config.yaml
n_layer: 8
d_model: 192
n_head: 6
n_kv_head: 6
head_dim: 32
d_mlp: 768
vocab_size: 2048
activation: "tanh_gelu"
norm: "layernorm"
norm_place: "pre"
norm_eps: 1e-06
positions: "learned"
qk_norm: false
attn_scale: 0.177
bias: "none"
tie_embeddings: false
parallel_block: false
init: "normal"
init_std_qkv: 0.0361
init_std_o: 0.00901
init_std_up: 0.0361
init_std_down: 0.00901
optimizer: "soap_variant"
lr: 0.00531
lr_mult_qkv: 0.7
lr_mult_o: 1.28
lr_mult_up: 1.35
beta1: 0.95
beta2: 0.95
lr_head: 0.00969
warmup_steps: 200
schedule: "cos"
final_lr_fraction: 0.1
batch_tokens: 65536
seq_len: 128
doc_mask: false
train_tokens: 154100000
steps: 2352
dataset: "wikipedia_en"
Each number is 500 + 50 x the weight over its row's rms, rounded and kept within 0 to 999. Layers, rows and columns count from 0. Numbers have three digits each. The size before them is the row's rms in percent of the matrix's.

# layer 5 attention value, 192x192, rms 0.0726, rows 61-63, columns 96-191
116:523556588521534562508495447561444491392458460488449436606388562537457497434445480574462435510524445510464499379475491496488493624525529543426456489429519527477487466395472528474480599617537479500437461495493505445532507445573445538508503410571472511537570498478477447516580544501471490572
109:511481565574491580512480472534489545554527571586552482512480586468536534446501413557429410428483471516491507477488484542499533476575510431562528521550455466446541536510400531415525514538590512524483479509568451528482505468488570515496479451487459464489471458481391465484548537529549647462
111:500467477571483420653556523532572479413386517519585533497498495434454570552489443403435580400547452557531566549561498627491550537554617520521489571455400438572538547417428499444482523501585458475506452485522491467423508539513467538597514436516596429449444559522533514561489494531465485476
# layer 5 attention output (transposed), 192x192, rms 0.117, rows 61-63, columns 96-191
103:481440501470518488562489502560434481598391455592506486508526594582527447455480518432462505509449549497534551487529497500443483423499545410535552471436537400449501520470613437482546456525486477515643561502524547542474507450560538482386515517450524446449458487488494447471542495480521535474
102:444501455521526466447533550576482553427408510568522518477536478455441505480511488450557482496489519550443484607496473547458399581504558570494449431523508427606534527566519513445544519440492560607464519533506448523544423529503473484579464577552521452543581481527546482484520498526461452491
115:530463582479516559474426489409597459507455523511470469578484443563602497483456449461467488486504545548488479512478522485465488474546483495545595497599482476419418577547470446544434500508516616501439421508560459425540477495476533492437477480495471476557558383434518535535473463579426496431
# layer 5 attention query, 192x192, rms 0.0881, rows 64-75, columns 96-191
099:556516513505515527488540447445470506586473554498519501472489533572460523527409580476506364515530476430522430466473525488534504474446564472531514505546497491467492592573505567564425495540552500501481535474465504578493510459469566535511523523569530477521479426480466574501511451548481445577
091:406417518515510436508411514528555484513544499445377461509474345490432521500434498586532507519466511562495475529477385506417504556512519498428446499457579540392551430513497547548499518497487506543376536501460503501489594473492474512472530476477450511513530610574593574530442521526450541532
094:444537603530578467462472493498525442525462499527429496467478521471576513492488438459469487580528549570441616513431504401511503564518497520490508488510533581555502560486441490372469491505558590553609478499550505402465434491433485531456550471598489528447493473379570527474466489526394499478
090:455512413453434480426421476466564460441459536503495447480539485427589522493423539475556516430442545511444449541538519516491487466467513413433489437480449516491575442473556552497534486446610421499473440442459499558410556483500527429589441509490437415575525467505559495586532590569486441447
100:579490441463534509511529492423512504496384546528486577517553532486465575544521493479483520546506515505477431563555467496399468502516470484605525417465414472535487530477601540408478516508447412482506439460544590406532511560445549471473607509417516448447476475461496587446499497472480572494
098:548519536506487608494458394540494458459438579408476450542551498486541537490516499451477412437533533617501580616544439519434422541520514475540495457455563612476566604488517608551502467460475500517448487562514514481607531447394576440519565478498508557419442497468572450505502461448494494519
093:484578481574557568551578417492560568444519547498470484450529503544455540594515517469388517438434512438478478595422498480533530419450553492476513491498386383464461459449589467371480496547587520537517473462457560587500461503524415548455504534548465439469468589523558465511523465476476498426
099:479494452495493496596539515469507526484448532488479421583552512515552478420462477486505444424528491489498545539452543595468543478506382480539525422594519445537560493488458470457526443439497584527427470484499424589585503547551501503532443559630546584462515449433451522443528586524396598454
094:524546445536434425514538467437538435519546533394437546441602455472564416489480565546450421540504587580511542532555448549481409472464502426426556507510448544519520497529543471472533427543617505533525523442443516483565506483488442510505482469502518519571499442465527526520465423533474477469
091:483487490500469518572504532502479388530422548574490476525525516460570466570487442464552465424535493482493510514484612485507399484513449594421413568523534488576522530528536543435542388516391478572457499470485540477496573506532508498484497437512443583459484424479492527613508476462469596512
098:527480483467444539464489583488529476599528460514542422566505492553542514387422555519510505541475481412520493445590587482533504360624486519484349477476555467530613522497552546629551466461476546449560531518525519497509541443615453566497427456562436436518468557401517464454567525467512487539
092:564565482478458482602483460512499473543461471536454452565413458527485524511477484552430541490459546496465557542370466561446502513598449474578563535494557643501455478447489517507575545606450464547517512430464481574514452535486532471545498537495596507551563489561553440479423525456524659532
# layer 5 attention key, 192x192, rms 0.0887, rows 64-74, columns 96-191
088:567416564502510457509526421424506494578534501582528439538540544505523505419486554472531399487496470525512424522448463561529430479512405523572501485537479613445484555479499502451515545588557420547584527538479389581497548496582498491486553468527493429495482555409489521593484438525459582514
089:440536565517506608508515554432490583500415450557537514517580500488513484461501508395435505522469530534465409580551503455485487513482457509545475484433520515574433506479432533425511432534525484477512471480498559484468494515535444525454586446465412530528460480536605436561519469599422482509
087:508605475549478482551499456568537501491548507536612458519565483468457448540558437539507467503509478529468418495542432474484529458466480457528449467504548494477502572499459505606483555533514504473515433505524546513563428440442518437441516416482477588460461529511535443493482491525513569416
097:426455552549506486531430471580485523433585461456438440479514513478573481518471576470423471502519528463421575481487500475471503432404435437458458456516494523545472505425490482512537520514465423490502509521424527492597497523428584518494537565397539488491576479508481515473498582586466453446
103:541502581348490521463559537374441480523548355553499554457609566490514525534464493451573560460524483460485527548428493492465487461590445469540445502514478504461557477527498479477489535563471526513415528490420496523500544489492529580495520456571559577449506492477514552490503547488523475396
094:387582530567522513451545498525495412421483535418568546470516546444574544513400535454579508540578498423411480480515550529477401488495474463539429426482474588560519517513447543489481519497506511566399562442526589428463497549448538540446540452531450414501503470470527499464498536542436488479
091:417557450392538417508483457436475645478560453461528567559483464484497495502514483538447467581533503547608509465500489530425495507416511560491532457586494559482580463521481576475601518371529550472426459392514469458539505470456523487534529437536451467486569635479482534565530448537545454469
098:395518483506468525546451488525500512630467518483444488523445548410444642581482494534549458548509491572529427519567529561471512475481512441516564469481496481648552387490503415472524536454511465536535440424474516554545466570442481510530496488428569491531437502492529506551459496564525567441
098:504530427484531520544520418513498607482377511532499493506480520507611576477489483530538560514498548507467512557564613490431519420380475486402540492519481525498460494471506518493489497506658480558490565576514529484594441537494439456554539487547473476476526467457458494541563559552515538412
092:507493510568405482497547452437452486523482532549514495562455525501467550558494489540493417478534549483487432566448506407578504542424474570476541567503426471512500493442486475471572513462467504551555547502585499464527502587443445559422509462544483485458457543516472513421427558576587546516
097:485427361557441549390592494486497444527600491468561429511507542590423568498405616475451590509499484489498494489537558517505464463498554497517461517439561493513481424517434556552585522468388541473580451460556541427520561508529635501460517521441493495510540513433514480457465506504421386605